Each number is 50 + 10 x the weight over its row's rms, rounded and kept within 0 to 99. Layers, rows and columns count from 0. The size before them is the row's rms in percent of the matrix's.

# o: layer 6 attention output (transposed), 768x768, rms 0.0347, rows 764-767, columns 0-95
# v: layer 6 attention value, 768x768, rms 0.0381, rows 765-767, columns 0-95
# up: layer 6 MLP up, 1536x768, rms 0.0426, rows 0-32, columns 0-95
# down: layer 6 MLP down (transposed), 1536x768, rms 0.0311, rows 0-31, columns 0-95
o764 110:65 57 54 40 62 43 63 59 49 57 43 50 61 37 65 48 36 47 55 33 67 43 57 37 38 67 52 37 54 44 56 49 47 50 74 46 31 56 51 47 55 76 45 45 53 52 59 36 43 52 67 41 48 49 43 57 45 52 47 63 46 48 61 65 42 59 71 36 74 51 45 67 43 61 36 50 54 38 57 55 54 33 49 65 58 50 45 54 56 55 61 50 46 65 47 43
v765 104:61 67 23 46 50 65 29 31 26 43 53 57 46 65 54 42 35 57 34 37 61 38 55 52 48 38 30 47 53 50 66 50 63 40 46 71 64 59 48 42 42 18 52 40 25 32 62 38 72 46 52 36 58 59 42 45 59 49 60 73 41 41 57 49 52 55 41 54 41 43 45 52 55 46 37 59 52 37 61 46 68 48 55 54 50 44 72 49 63 23 43 50 60 38 46 52
o765 116:53 46 51 40 54 58 40 51 49 50 51 60 46 59 51 50 41 56 51 56 52 41 48 52 51 41 53 49 61 43 51 47 40 48 41 40 48 45 56 49 59 75 46 58 38 55 54 54 42 34 43 54 52 65 38 42 44 51 46 47 57 53 59 60 58 59 40 47 52 40 53 59 57 55 50 52 42 51 44 56 51 50 52 54 73 48 59 52 61 52 61 41 56 28 44 65
v766 098:45 41 67 55 57 55 52 36 44 12 49 41 58 68 58 55 49 71 56 62 58 37 53 52 45 47 33 47 51 53 49 47 55 46 45 61 62 56 34 71 71 50 34 53 29 70 43 60 42 42 63 51 47 49 47 46 51 55 53 58 69 54 50 44 70 50 39 54 61 50 44 40 37 33 56 61 42 54 38 71 53 61 31 35 60 50 55 45 46 45 35 55 77 45 56 52
o766 109:40 45 46 29 40 40 55 66 66 57 46 61 51 53 44 56 56 75 44 54 43 49 45 39 61 39 57 56 61 39 56 55 50 38 46 37 39 49 49 57 45 84 63 51 49 68 32 27 39 45 46 29 23 61 46 47 34 45 52 57 50 35 59 61 59 46 47 38 45 54 39 49 47 53 58 54 52 45 69 61 34 49 47 59 54 67 39 65 64 60 71 48 56 53 48 47
v767 100:56 56 54 54 51 43 42 44 50 48 63 51 61 46 46 48 63 65 45 55 61 44 49 31 66 45 39 33 50 60 56 44 49 51 37 50 59 59 46 47 45 24 51 41 40 58 55 41 54 59 48 63 35 57 63 55 39 28 58 46 40 64 77 65 50 31 44 36 63 36 59 55 35 55 44 30 51 43 42 50 62 63 71 48 36 43 33 39 65 49 38 55 61 54 64 46
o767 109:53 65 57 57 54 35 38 59 47 69 55 61 50 42 46 45 36 58 55 25 41 45 62 52 61 46 48 59 66 53 53 48 50 52 40 64 42 33 56 56 48 60 44 52 51 48 56 48 67 36 64 33 38 49 64 55 38 59 60 50 53 43 40 50 52 50 45 62 52 71 40 37 56 47 45 53 41 56 51 44 37 58 39 50 55 40 34 42 63 47 33 54 32 58 50 54
up0 103:45 51 38 68 47 61 51 40 46 56 57 52 45 44 46 33 49 58 64 51 42 33 63 55 53 60 55 42 38 73 56 66 47 53 49 50 66 65 74 53 56 46 40 65 59 52 47 58 50 29 36 42 60 50 31 42 45 59 47 46 61 49 45 54 48 55 40 45 37 54 27 46 24 56 37 56 49 48 46 49 51 55 59 40 44 48 42 59 63 37 43 41 50 63 50 50
down0 102:58 52 43 49 50 49 53 48 55 38 58 49 59 45 45 57 50 53 60 46 27 47 49 55 73 63 50 44 61 40 47 29 64 40 52 43 39 61 48 40 45 42 65 43 48 48 30 50 49 42 52 58 53 51 43 40 61 41 36 48 44 52 50 59 37 52 47 53 45 46 54 54 50 41 48 52 33 41 51 54 51 31 49 38 54 51 49 61 57 71 43 65 59 26 82 45
up1 105:37 46 53 55 52 35 53 44 46 51 43 44 36 50 52 49 44 57 61 66 63 36 62 57 42 37 58 39 65 57 55 52 34 48 45 33 49 62 55 41 46 52 55 48 42 59 64 50 51 50 52 52 48 38 70 42 24 48 49 52 42 56 54 51 42 45 47 39 55 54 51 65 43 63 50 45 49 59 56 64 42 63 40 56 43 46 59 47 36 47 65 47 52 39 50 44
down1 101:37 39 53 62 49 57 65 55 48 42 52 57 52 46 53 41 52 61 60 56 52 50 48 57 51 37 55 63 25 59 42 47 48 51 54 55 56 56 66 46 69 39 32 59 57 50 37 45 58 62 52 46 52 52 45 49 53 50 40 52 51 63 40 49 44 29 69 62 47 55 50 51 50 34 50 48 61 51 49 46 47 50 22 54 64 38 46 52 57 48 56 59 54 35 47 42
up2 102:48 48 52 54 62 45 57 48 47 56 38 38 36 41 73 60 60 46 61 51 57 36 42 47 47 28 37 61 43 37 48 63 41 62 44 78 49 64 53 61 53 48 38 45 45 43 54 56 49 41 52 60 64 47 63 66 49 43 71 60 46 68 51 36 62 35 45 58 47 63 47 70 53 44 70 36 46 52 49 57 42 43 59 56 37 48 53 64 50 46 58 51 26 45 50 53
down2 102:63 55 54 51 57 46 38 32 53 39 42 46 74 35 31 59 47 60 57 61 56 47 43 52 41 42 57 52 35 41 57 44 57 46 52 56 50 37 38 62 41 55 52 43 59 34 66 47 54 48 40 52 66 60 45 44 60 74 58 40 47 28 65 52 40 43 57 49 45 54 51 64 60 51 41 47 46 66 38 69 36 49 50 50 50 42 55 48 38 54 41 44 59 28 51 60
up3 096:28 42 69 44 65 64 44 48 39 45 54 25 48 45 39 55 45 34 69 42 53 73 55 60 40 41 65 61 49 67 52 64 50 43 60 49 51 52 53 55 51 51 51 44 43 73 65 61 67 53 60 59 51 76 55 43 49 52 66 57 55 49 46 41 69 41 62 51 30 51 44 54 46 50 66 44 63 43 46 48 41 61 68 52 58 47 48 37 56 45 55 49 37 33 38 58
down3 096:59 45 60 42 61 43 60 51 44 46 67 43 62 50 41 38 52 38 44 36 60 54 45 56 55 31 47 58 55 56 52 42 47 32 64 49 45 53 52 44 42 51 33 48 71 54 64 40 36 39 38 46 45 60 50 62 56 47 50 46 56 17 46 46 56 54 45 54 53 64 54 56 43 35 56 35 46 45 50 42 67 51 66 28 59 40 46 60 61 56 49 45 49 40 47 54
up4 099:58 58 63 53 41 49 44 58 39 58 34 60 35 37 47 51 49 43 39 53 65 33 53 58 55 48 58 48 46 36 57 55 50 55 37 73 43 37 42 53 47 58 46 64 55 50 32 56 45 56 40 60 51 47 46 41 46 48 27 50 43 54 71 56 35 73 44 38 66 37 35 70 33 49 40 35 48 24 47 44 47 41 53 55 46 59 31 54 57 53 48 58 60 54 44 50
down4 094:42 51 37 59 78 51 45 49 37 31 45 47 56 60 44 49 38 62 48 43 51 47 43 51 42 27 49 76 47 43 42 46 47 62 64 32 28 49 60 30 55 49 50 44 48 41 44 68 35 38 50 55 54 73 66 48 59 55 50 37 41 58 68 50 52 38 50 53 50 64 47 41 54 69 56 35 47 55 42 43 44 56 42 59 45 50 41 49 52 71 48 50 65 54 58 49
up5 105:40 52 61 43 62 47 29 34 49 54 56 58 71 51 52 37 58 45 47 51 51 48 46 43 47 64 48 43 48 66 38 52 50 37 71 54 71 58 47 36 40 60 52 57 66 70 54 51 45 57 53 46 53 41 65 37 37 59 39 69 39 65 43 60 46 58 49 42 51 53 39 60 57 46 34 32 57 32 38 56 44 35 44 60 49 37 46 38 59 41 40 55 52 34 52 56
down5 098:56 55 50 44 52 46 69 66 62 45 45 64 69 56 57 70 38 58 53 39 45 66 53 31 46 58 41 46 55 68 70 35 54 60 41 54 55 56 55 40 35 27 80 50 47 36 36 35 44 40 57 53 36 48 52 48 53 34 45 44 46 77 45 50 55 31 64 64 54 31 54 60 44 46 62 42 64 27 62 39 55 47 42 35 41 47 52 51 43 53 61 50 41 64 47 71
up6 101:54 55 37 57 44 60 81 34 44 49 47 53 49 64 44 56 59 47 59 35 62 59 33 57 61 57 35 54 40 41 45 37 58 31 65 44 61 54 56 63 54 41 65 50 52 50 55 49 48 52 62 46 55 61 41 52 66 58 45 66 39 49 58 61 70 27 61 52 40 64 62 46 39 42 46 44 63 44 57 47 40 56 48 46 63 52 47 36 45 52 51 64 31 52 40 22
down6 091:59 48 52 45 56 48 38 46 57 47 39 48 71 43 54 45 46 50 37 49 44 35 66 55 33 62 75 53 48 58 56 53 52 58 50 58 55 72 52 48 72 37 46 49 65 59 35 31 41 40 64 46 56 46 42 32 49 46 44 29 47 34 60 46 45 65 54 45 51 30 49 48 44 45 56 61 56 54 49 63 38 59 71 56 41 44 51 54 55 33 45 46 73 52 38 59
up7 106:47 50 44 63 57 71 55 55 52 44 65 40 42 52 48 47 51 42 60 56 55 46 57 54 51 58 55 39 55 54 53 59 59 43 54 51 56 53 63 46 51 35 55 47 55 57 40 41 53 42 51 53 39 44 60 54 20 58 44 41 58 35 37 46 51 47 39 47 35 35 50 41 58 45 72 41 28 26 53 60 56 40 54 61 41 68 46 45 38 43 46 60 53 46 59 56
down7 107:48 69 56 35 48 52 56 56 49 25 53 41 49 54 67 48 39 26 52 53 46 46 47 58 40 46 65 47 32 59 46 48 50 52 63 48 38 45 56 71 58 51 34 61 36 58 43 46 25 48 46 54 58 38 50 59 52 61 43 54 55 83 60 48 43 47 42 72 41 43 38 53 35 42 42 45 48 35 50 54 56 57 60 56 56 43 56 45 42 44 66 50 33 57 28 57
up8 097:55 65 40 69 44 49 54 50 53 58 57 41 36 54 50 52 60 41 54 42 51 69 53 60 51 46 51 51 53 40 45 44 63 68 60 40 70 49 41 43 39 54 44 47 42 55 43 60 51 71 71 58 37 43 54 54 27 54 57 56 42 32 56 53 55 58 49 26 50 52 48 33 31 61 35 44 32 52 48 51 56 46 40 35 46 56 47 45 42 48 59 52 40 65 44 47
down8 101:51 34 60 53 72 69 55 53 47 52 60 58 50 48 44 40 59 52 39 46 47 50 49 55 66 48 62 51 50 61 62 51 48 34 66 47 48 40 67 49 55 54 49 69 35 52 36 51 55 30 23 34 36 58 37 48 59 53 48 36 56 53 51 45 40 55 45 57 37 44 44 57 58 49 43 46 66 52 47 55 72 58 52 46 68 41 50 62 53 47 45 47 45 46 44 48
up9 105:45 49 57 21 48 45 48 53 35 35 59 44 73 38 61 35 49 52 56 51 43 47 40 52 74 49 59 40 51 32 44 27 56 61 45 49 52 38 49 41 56 53 39 42 41 67 59 55 58 42 47 53 52 48 49 33 52 49 66 41 48 46 62 38 31 37 46 55 22 64 58 47 49 70 29 46 46 54 50 43 49 42 37 66 50 49 62 44 50 33 35 50 57 56 53 60
down9 105:47 44 41 64 41 47 48 41 44 48 52 53 60 56 41 40 48 57 52 63 44 46 41 53 60 51 59 42 44 66 53 25 66 43 40 52 67 28 39 35 40 50 37 52 47 46 28 54 44 39 50 41 45 62 56 49 68 57 54 74 55 49 55 44 54 46 58 60 43 47 45 53 46 24 53 47 58 54 58 51 53 42 48 59 57 41 49 46 51 65 42 45 41 32 42 48
up10 111:57 24 35 33 66 43 52 51 54 45 55 36 59 45 49 36 33 53 39 54 38 57 45 49 38 38 31 56 66 55 38 55 42 59 50 44 45 31 54 49 49 64 53 53 64 52 48 51 49 53 24 45 49 47 42 52 49 57 50 49 66 36 55 26 76 37 45 46 34 54 43 74 43 51 51 59 54 50 46 50 68 51 41 55 69 47 46 68 34 63 32 45 41 48 45 50
down10 117:52 46 51 38 58 60 49 63 62 71 56 37 73 54 43 39 27 34 46 60 43 33 36 27 72 47 58 57 33 53 35 59 54 56 52 36 54 25 46 42 44 31 50 42 54 59 39 48 64 63 54 45 25 54 48 56 71 66 32 56 66 36 50 52 56 50 51 46 35 48 45 42 36 41 60 54 60 60 53 46 46 64 45 46 61 53 34 57 55 42 48 62 46 40 38 47
up11 093:40 54 53 51 55 51 70 56 64 64 59 28 53 42 67 54 65 48 57 50 67 38 61 44 50 64 49 44 57 36 27 55 62 51 70 45 47 61 57 42 60 33 55 60 62 43 58 65 43 62 30 53 43 57 51 56 54 57 56 57 54 48 40 64 54 63 43 33 42 52 31 60 40 53 55 46 37 52 49 48 41 44 56 53 64 50 44 63 51 44 24 40 43 39 55 34
down11 091:47 45 65 52 67 56 64 49 31 44 52 44 44 51 56 57 50 61 45 49 78 48 43 57 63 53 81 52 39 61 48 57 68 56 45 52 38 56 42 44 44 41 62 40 58 52 52 48 39 45 43 65 49 52 47 57 59 66 49 37 34 41 63 54 56 45 64 73 44 62 36 46 47 55 43 42 54 63 47 41 59 56 52 57 53 44 57 55 45 59 51 31 46 65 56 58
up12 091:27 37 57 50 49 56 44 51 39 40 59 42 45 43 33 59 54 61 50 57 37 41 51 55 55 56 56 58 40 49 57 45 37 53 62 42 66 66 57 37 52 52 42 53 64 52 52 51 51 44 57 44 58 42 45 31 45 31 40 66 52 38 60 43 66 47 42 50 55 61 53 54 40 36 57 64 37 42 54 49 54 61 63 50 40 46 47 39 48 36 55 29 58 58 51 51
down12 089:57 60 50 42 67 43 65 50 74 59 56 41 48 45 59 59 53 50 39 51 49 49 31 49 47 46 29 48 59 61 39 56 38 58 51 25 53 44 56 36 52 43 43 37 41 46 59 56 61 79 38 54 23 72 32 67 57 42 41 44 50 41 41 49 66 41 57 27 55 49 46 46 32 51 46 66 76 47 62 55 48 52 48 72 49 62 54 48 34 35 58 62 58 50 57 40
up13 102:76 40 65 65 61 59 43 52 33 33 62 41 48 49 38 44 73 58 49 63 32 44 51 44 47 63 33 65 49 37 43 55 27 49 44 36 54 27 36 53 68 57 78 58 56 35 60 57 75 63 64 36 43 64 42 32 51 61 54 48 48 42 63 55 62 54 61 52 38 65 53 68 51 56 58 44 52 51 41 50 55 44 57 46 58 52 64 42 53 55 58 41 38 45 60 53
down13 098:55 65 43 41 56 57 49 65 43 57 58 46 38 57 56 58 64 64 50 32 59 67 51 56 62 44 60 61 38 51 49 58 59 47 57 39 40 46 49 46 43 48 35 55 57 37 33 37 57 70 40 51 52 46 37 54 40 42 57 60 34 50 47 53 47 58 51 62 58 43 46 58 44 57 64 70 39 51 52 58 52 45 40 40 39 42 55 52 46 52 52 37 42 52 40 59
up14 103:36 71 50 46 61 49 34 52 50 36 50 40 45 26 55 51 49 60 53 33 60 29 58 50 74 46 46 57 56 37 50 57 54 49 41 54 57 70 56 42 35 57 29 55 58 45 42 48 51 48 54 56 50 43 62 36 62 59 70 39 52 42 58 51 33 41 33 58 57 45 56 42 53 50 27 37 45 52 60 45 77 42 53 53 36 49 56 36 52 55 49 47 43 12 49 53
down14 101:56 64 61 44 43 44 38 43 59 52 63 40 41 54 67 40 36 56 40 56 27 47 37 58 43 41 62 56 57 50 45 48 59 57 49 38 52 46 54 41 42 64 57 47 49 50 66 57 66 61 47 54 44 51 42 54 59 56 42 59 57 31 58 59 52 28 52 39 54 60 52 52 38 73 46 57 64 39 48 58 59 44 39 39 37 39 46 52 55 53 44 46 34 52 52 55
up15 103:62 48 51 45 55 42 40 66 65 71 60 63 65 54 41 56 54 47 39 45 47 33 26 56 44 44 96 54 45 38 40 36 51 56 49 50 49 54 50 66 46 47 30 44 50 57 41 67 57 60 36 46 42 54 41 69 45 56 49 54 41 26 46 52 52 52 48 44 49 34 47 68 59 39 47 51 38 58 50 50 51 50 31 69 49 47 53 45 52 71 32 59 39 47 33 51
down15 105:43 48 57 46 54 54 54 54 30 39 18 38 42 49 44 54 45 51 48 65 53 49 52 61 59 58 62 69 47 51 68 61 57 53 52 53 69 52 58 65 45 52 43 38 39 44 46 45 58 41 53 55 57 45 39 43 58 49 65 76 58 42 50 60 42 39 43 60 47 49 47 59 51 53 47 33 51 53 45 64 62 45 44 59 40 59 57 43 62 41 44 34 33 41 50 48
up16 105:30 60 51 38 41 52 48 39 46 49 62 50 54 39 30 40 49 42 61 58 46 39 47 58 56 51 61 57 41 36 65 52 36 46 67 48 44 55 48 44 43 53 66 48 47 40 50 53 53 44 64 59 30 46 49 48 49 53 66 34 55 55 62 53 45 45 54 43 51 54 31 34 41 38 52 41 44 52 33 45 60 51 45 37 51 42 48 56 52 49 50 50 56 52 62 56
down16 103:57 45 63 52 56 54 62 34 34 55 59 47 49 45 51 68 69 42 55 50 54 42 54 46 58 49 44 38 51 50 45 60 36 55 32 54 50 43 56 62 50 50 61 39 68 29 41 60 41 43 45 55 43 48 47 52 59 40 53 54 55 80 61 52 50 53 43 41 59 46 43 47 65 32 43 61 54 54 44 64 59 41 68 41 40 51 49 45 40 38 33 54 56 78 50 56
up17 096:43 42 32 41 55 56 59 59 50 38 57 43 32 54 62 49 65 38 52 64 40 33 61 55 61 54 62 45 38 46 38 48 52 47 32 51 55 46 54 72 55 64 46 39 63 39 50 56 51 59 64 59 37 52 55 31 45 49 41 51 44 52 33 56 40 57 55 29 37 50 47 42 70 28 41 60 52 42 65 42 35 29 65 61 75 62 27 55 35 34 41 49 52 52 44 59
down17 094:50 46 48 59 39 43 75 48 39 77 40 58 50 53 42 71 71 42 42 54 46 67 46 45 64 49 42 41 45 60 55 41 28 51 63 51 44 50 49 41 34 51 42 58 29 53 54 51 56 38 67 36 51 54 47 32 62 24 43 44 51 41 62 52 34 55 65 51 63 51 42 62 59 41 44 49 48 57 53 43 40 58 32 60 43 47 43 53 67 53 34 72 58 38 48 45
up18 097:72 60 34 51 22 45 61 54 53 54 42 60 49 47 46 49 49 59 34 55 56 62 69 39 46 48 68 55 55 54 56 53 53 64 45 32 44 55 46 54 34 41 26 45 62 45 40 57 61 45 46 23 42 52 57 49 51 50 58 31 59 52 45 41 57 48 64 48 49 56 57 56 52 48 29 39 51 51 50 50 60 48 53 48 52 46 51 57 39 42 48 34 65 75 58 35
down18 096:54 38 47 60 21 66 57 43 44 36 39 54 44 48 32 54 46 57 56 47 48 51 28 54 60 59 51 49 40 45 51 57 53 42 35 42 32 51 72 52 56 41 46 48 54 42 46 43 44 61 38 53 62 45 56 49 52 52 48 71 39 44 48 43 45 60 41 42 55 54 36 73 60 36 51 52 54 42 52 50 40 39 57 55 48 62 38 60 54 51 53 53 59 56 52 44
up19 101:31 65 34 45 60 56 49 46 47 47 60 45 27 50 39 38 39 54 56 50 52 36 41 36 33 41 51 18 54 52 53 60 53 51 55 52 36 62 48 57 44 57 44 38 43 55 56 41 54 53 44 52 47 68 42 48 48 61 53 54 37 49 45 41 57 47 52 39 56 53 61 43 57 38 55 45 48 41 46 48 50 64 37 66 59 44 60 51 55 39 47 58 67 55 54 45
down19 100:62 48 58 56 61 46 42 42 56 59 51 49 44 53 62 50 30 53 62 46 64 57 45 45 54 52 46 51 46 43 35 59 44 55 47 54 29 50 45 62 52 50 52 47 53 37 43 55 52 36 42 56 60 53 52 71 52 68 40 31 49 53 57 60 46 60 49 57 40 50 66 34 53 44 53 41 50 43 37 46 48 50 39 65 45 53 44 45 45 50 40 40 51 60 53 52
up20 093:48 44 30 53 44 53 65 44 48 50 75 40 51 55 31 65 61 56 49 35 42 61 45 39 42 37 75 50 62 72 53 69 46 47 28 59 68 21 39 32 57 61 41 43 30 36 66 38 62 58 54 54 47 71 60 47 39 53 34 39 56 31 55 40 63 51 58 65 41 56 54 47 42 49 40 44 43 44 50 35 63 60 43 65 62 62 53 66 38 54 51 58 43 55 61 39
down20 094:56 54 46 51 63 49 35 43 48 34 60 40 49 55 50 64 55 58 54 62 50 38 33 62 81 39 44 53 54 52 44 58 50 58 62 65 54 63 67 38 60 63 51 39 54 52 55 46 59 44 38 33 48 30 39 32 54 53 40 64 45 64 64 41 55 62 57 45 66 46 45 41 44 61 55 59 22 45 52 46 54 61 73 50 51 37 61 63 63 34 64 30 48 54 60 72
up21 096:62 43 54 35 46 50 42 51 70 48 51 47 37 69 42 42 47 53 38 55 49 45 65 37 42 49 32 63 55 64 50 76 50 55 64 76 40 50 59 50 38 44 49 56 38 47 67 57 45 52 59 35 60 49 31 58 51 44 52 52 49 47 69 39 55 58 50 38 59 53 40 46 53 48 48 61 55 54 53 57 41 61 49 43 68 40 49 29 49 52 49 46 39 55 48 57
down21 095:61 31 48 40 45 62 57 69 53 53 46 33 57 63 43 56 62 41 56 50 56 48 42 55 55 60 43 54 52 24 47 56 57 42 50 61 41 56 45 64 36 56 47 37 62 42 27 45 51 61 64 23 50 45 49 52 59 47 57 57 51 53 42 52 44 43 59 59 45 61 59 62 56 45 65 77 60 57 36 45 30 51 46 41 44 62 53 47 59 49 72 44 47 59 50 35
up22 110:47 36 52 50 57 57 61 28 57 40 46 42 52 56 55 53 64 58 49 57 63 43 48 38 50 55 42 42 61 54 61 54 41 42 51 57 51 41 37 59 53 60 54 63 44 49 45 40 26 55 30 47 55 67 55 42 54 41 55 29 40 34 63 60 45 54 48 50 56 69 41 56 44 64 49 52 29 55 52 83 51 44 54 59 60 56 70 52 67 47 41 56 51 39 58 58
down22 113:52 49 42 43 49 76 45 53 67 56 58 44 50 49 70 46 56 51 61 61 55 41 41 40 55 46 57 32 39 58 31 51 56 54 40 64 62 38 56 67 47 40 64 61 41 51 42 60 51 42 46 54 46 32 35 46 45 40 55 26 41 47 52 74 49 52 58 51 54 64 57 59 53 54 34 59 61 46 48 49 47 57 72 59 45 59 71 66 57 50 46 52 46 37 45 43
up23 097:51 68 43 32 52 58 50 48 31 32 52 39 67 67 52 50 67 35 59 49 58 45 40 45 53 70 39 59 54 46 36 69 53 54 50 54 59 56 36 45 54 61 45 47 63 40 48 33 36 50 40 40 40 56 63 50 58 62 47 36 40 44 69 59 47 63 46 70 58 60 54 63 48 27 40 68 52 46 49 63 61 56 41 59 48 48 35 52 60 51 56 44 58 58 52 59
down23 097:47 50 61 47 44 49 45 62 71 60 53 40 46 46 51 46 33 51 61 67 56 56 56 51 39 52 55 55 55 44 65 48 61 70 49 49 68 47 47 45 46 45 42 53 33 57 45 59 62 38 56 44 64 43 57 26 48 57 43 49 44 35 48 40 41 62 44 45 44 47 42 54 37 47 49 47 51 63 36 43 44 41 29 51 33 46 37 27 49 61 56 41 59 53 59 52
up24 103:55 50 52 67 50 53 45 55 56 53 55 38 67 49 61 56 56 49 71 25 53 66 60 55 48 49 48 40 51 59 48 61 55 43 61 45 47 69 39 61 39 48 58 49 52 45 51 56 52 49 38 61 23 50 51 50 45 42 52 56 58 63 74 54 55 57 47 43 81 59 55 59 66 55 50 52 41 71 41 49 45 53 41 50 47 36 36 38 59 49 46 42 73 43 49 48
down24 108:58 68 57 52 28 67 44 53 41 65 68 45 52 61 37 41 53 50 45 51 46 49 49 39 69 62 46 47 53 44 45 47 41 48 34 51 53 49 48 50 47 57 68 48 33 51 44 45 41 46 40 70 49 50 43 52 52 44 44 63 37 39 49 51 19 55 64 48 65 34 34 36 48 45 43 44 57 49 55 47 49 42 48 52 43 53 57 48 44 40 48 47 45 37 72 48
up25 099:48 46 59 49 56 38 65 42 58 43 47 47 53 57 62 42 61 31 37 59 45 31 37 71 60 52 51 54 62 28 60 71 56 47 51 63 43 46 66 37 49 49 66 58 59 53 46 45 53 42 37 49 51 55 36 57 63 49 55 32 47 58 62 47 56 48 41 44 23 64 43 60 38 56 52 51 50 55 52 51 44 36 55 39 58 58 59 53 47 69 34 56 60 61 43 52
down25 101:58 50 39 51 54 42 65 74 51 40 50 48 57 53 71 40 62 58 56 40 48 34 65 56 35 51 55 50 45 56 38 47 60 57 48 49 65 40 33 51 44 43 38 53 53 43 52 53 56 38 57 46 59 48 49 55 49 40 27 61 40 49 53 62 61 44 53 33 76 54 52 46 49 45 62 44 53 41 71 38 42 41 41 26 68 46 53 40 51 34 52 38 45 55 46 52
up26 101:49 53 50 67 56 48 33 41 54 59 59 50 37 60 52 51 71 48 48 67 41 59 62 51 36 54 40 41 55 61 47 30 62 55 60 50 62 66 61 42 51 61 38 48 36 47 48 53 55 51 39 36 65 48 61 34 42 58 52 38 79 29 46 58 52 42 57 51 45 63 64 59 56 63 54 42 45 32 32 34 47 43 62 45 55 45 60 59 34 50 58 59 69 58 44 51
down26 101:58 52 47 48 56 65 35 61 46 35 53 36 37 34 58 60 67 43 48 62 42 43 60 77 44 59 57 53 48 48 47 43 30 39 29 51 50 65 48 67 42 48 59 71 58 34 39 43 48 60 31 56 41 39 66 43 35 58 72 49 45 72 45 45 50 53 42 47 40 44 56 61 61 49 44 44 36 38 53 42 56 51 50 42 55 58 65 46 45 47 60 57 55 51 57 39
up27 102:48 55 52 51 50 18 44 53 73 45 48 51 42 41 62 54 58 43 33 54 48 43 43 32 59 42 42 43 59 57 54 61 42 36 50 57 35 46 75 52 52 46 46 46 59 68 51 55 42 50 48 46 37 40 61 61 55 39 50 59 44 48 56 39 52 59 47 56 47 57 47 37 40 52 40 46 44 47 44 31 51 74 49 42 54 32 51 50 38 57 47 64 30 62 52 60
down27 098:58 53 47 54 58 55 49 44 47 49 50 39 52 27 50 42 45 51 47 45 67 34 63 56 37 69 46 57 43 59 46 35 45 68 42 57 54 37 54 37 52 47 47 49 56 49 42 52 73 51 60 43 53 50 44 50 45 46 39 61 39 49 66 57 60 39 51 49 54 60 36 61 50 45 52 39 51 47 29 53 45 59 43 52 69 50 34 43 60 59 51 47 62 44 59 51
up28 094:48 44 66 53 66 36 57 54 35 41 76 48 55 37 38 50 24 60 36 52 55 63 66 54 48 41 53 55 57 57 51 50 37 52 35 46 51 47 52 56 43 39 58 32 41 56 56 46 59 19 51 60 49 53 58 68 51 43 64 56 55 41 63 55 47 46 30 54 59 59 50 38 68 51 55 60 43 50 65 51 48 53 35 42 42 28 58 32 39 42 39 41 55 47 46 77
down28 090:37 54 45 59 49 65 43 40 52 50 62 42 40 44 51 61 47 50 49 41 45 56 58 48 35 42 41 57 48 56 55 47 60 57 42 48 62 49 56 65 58 52 35 63 34 45 53 75 44 61 61 32 54 55 70 40 24 47 50 38 39 63 34 54 25 47 61 53 48 42 45 56 65 39 77 41 63 62 48 52 57 67 44 45 47 41 42 53 63 36 48 47 56 49 51 40
up29 100:43 25 74 43 73 51 35 49 64 52 43 49 58 69 38 48 51 59 49 40 51 45 51 33 48 50 63 42 53 48 48 54 56 58 62 43 49 47 40 54 42 37 56 58 42 52 44 48 59 53 31 49 54 53 58 15 54 43 65 54 53 47 43 46 46 58 38 39 66 46 64 59 40 34 57 48 54 47 41 39 53 54 61 53 73 52 60 48 46 52 50 53 44 46 38 45
down29 101:35 49 43 61 56 38 44 40 42 42 42 57 57 33 47 45 39 51 54 43 55 50 52 50 56 40 49 38 59 51 46 77 63 32 57 62 71 52 54 44 49 52 54 51 61 55 55 47 41 44 57 40 48 49 42 65 58 52 54 63 51 44 55 42 64 52 59 29 54 52 23 21 55 42 72 54 74 63 44 45 50 31 33 51 47 44 46 24 57 45 64 53 53 54 51 45
up30 103:46 27 40 39 56 48 48 44 55 32 33 59 65 52 33 57 72 53 60 43 48 50 42 46 65 45 48 39 48 60 37 54 61 52 41 50 47 48 66 43 69 37 46 54 57 33 54 41 59 55 39 56 51 50 57 45 37 62 51 63 58 58 26 45 48 57 38 45 41 44 51 66 31 45 61 51 79 55 45 50 48 48 48 59 61 42 51 54 59 46 56 51 45 56 60 32
down30 103:49 42 59 41 46 58 48 50 48 42 54 49 52 52 65 46 49 54 45 66 51 32 57 67 48 59 47 53 70 36 33 48 48 32 49 57 53 56 30 29 68 66 50 54 43 60 61 48 52 58 53 49 45 36 50 47 61 63 51 50 48 60 53 37 43 32 41 46 15 53 48 44 44 44 47 52 59 71 48 48 54 50 51 71 44 70 39 33 55 35 44 65 32 58 67 58
up31 100:32 53 49 46 52 53 43 51 39 52 43 39 56 58 73 59 46 53 62 61 49 52 39 65 51 57 44 56 31 49 47 45 31 46 44 27 30 49 57 47 39 49 61 47 46 66 70 43 61 56 47 56 49 44 53 54 38 41 48 52 45 44 52 43 38 56 60 58 57 49 46 38 63 60 76 55 41 38 37 66 55 52 39 48 56 51 72 54 55 56 67 56 51 56 59 50
down31 096:62 42 38 33 45 50 57 43 58 68 43 41 51 59 49 54 53 45 47 44 59 57 62 49 46 45 39 42 73 50 49 47 43 48 70 60 34 54 57 49 45 58 62 53 60 61 31 45 61 41 64 58 47 74 42 53 40 58 56 44 65 58 40 34 48 58 27 57 43 34 49 52 47 57 54 59 49 51 52 53 47 48 54 68 48 53 47 36 49 64 40 46 52 42 55 51
up32 099:63 56 60 59 49 61 46 42 30 59 56 66 53 51 51 66 47 42 59 61 30 32 55 50 47 43 49 53 44 43 48 45 43 44 46 55 50 50 50 48 46 52 54 63 48 45 38 37 67 66 58 55 40 49 53 52 35 49 61 49 52 57 65 43 62 52 47 57 55 61 60 41 59 44 37 66 62 45 55 49 58 51 49 40 61 50 40 39 44 52 42 56 64 43 57 53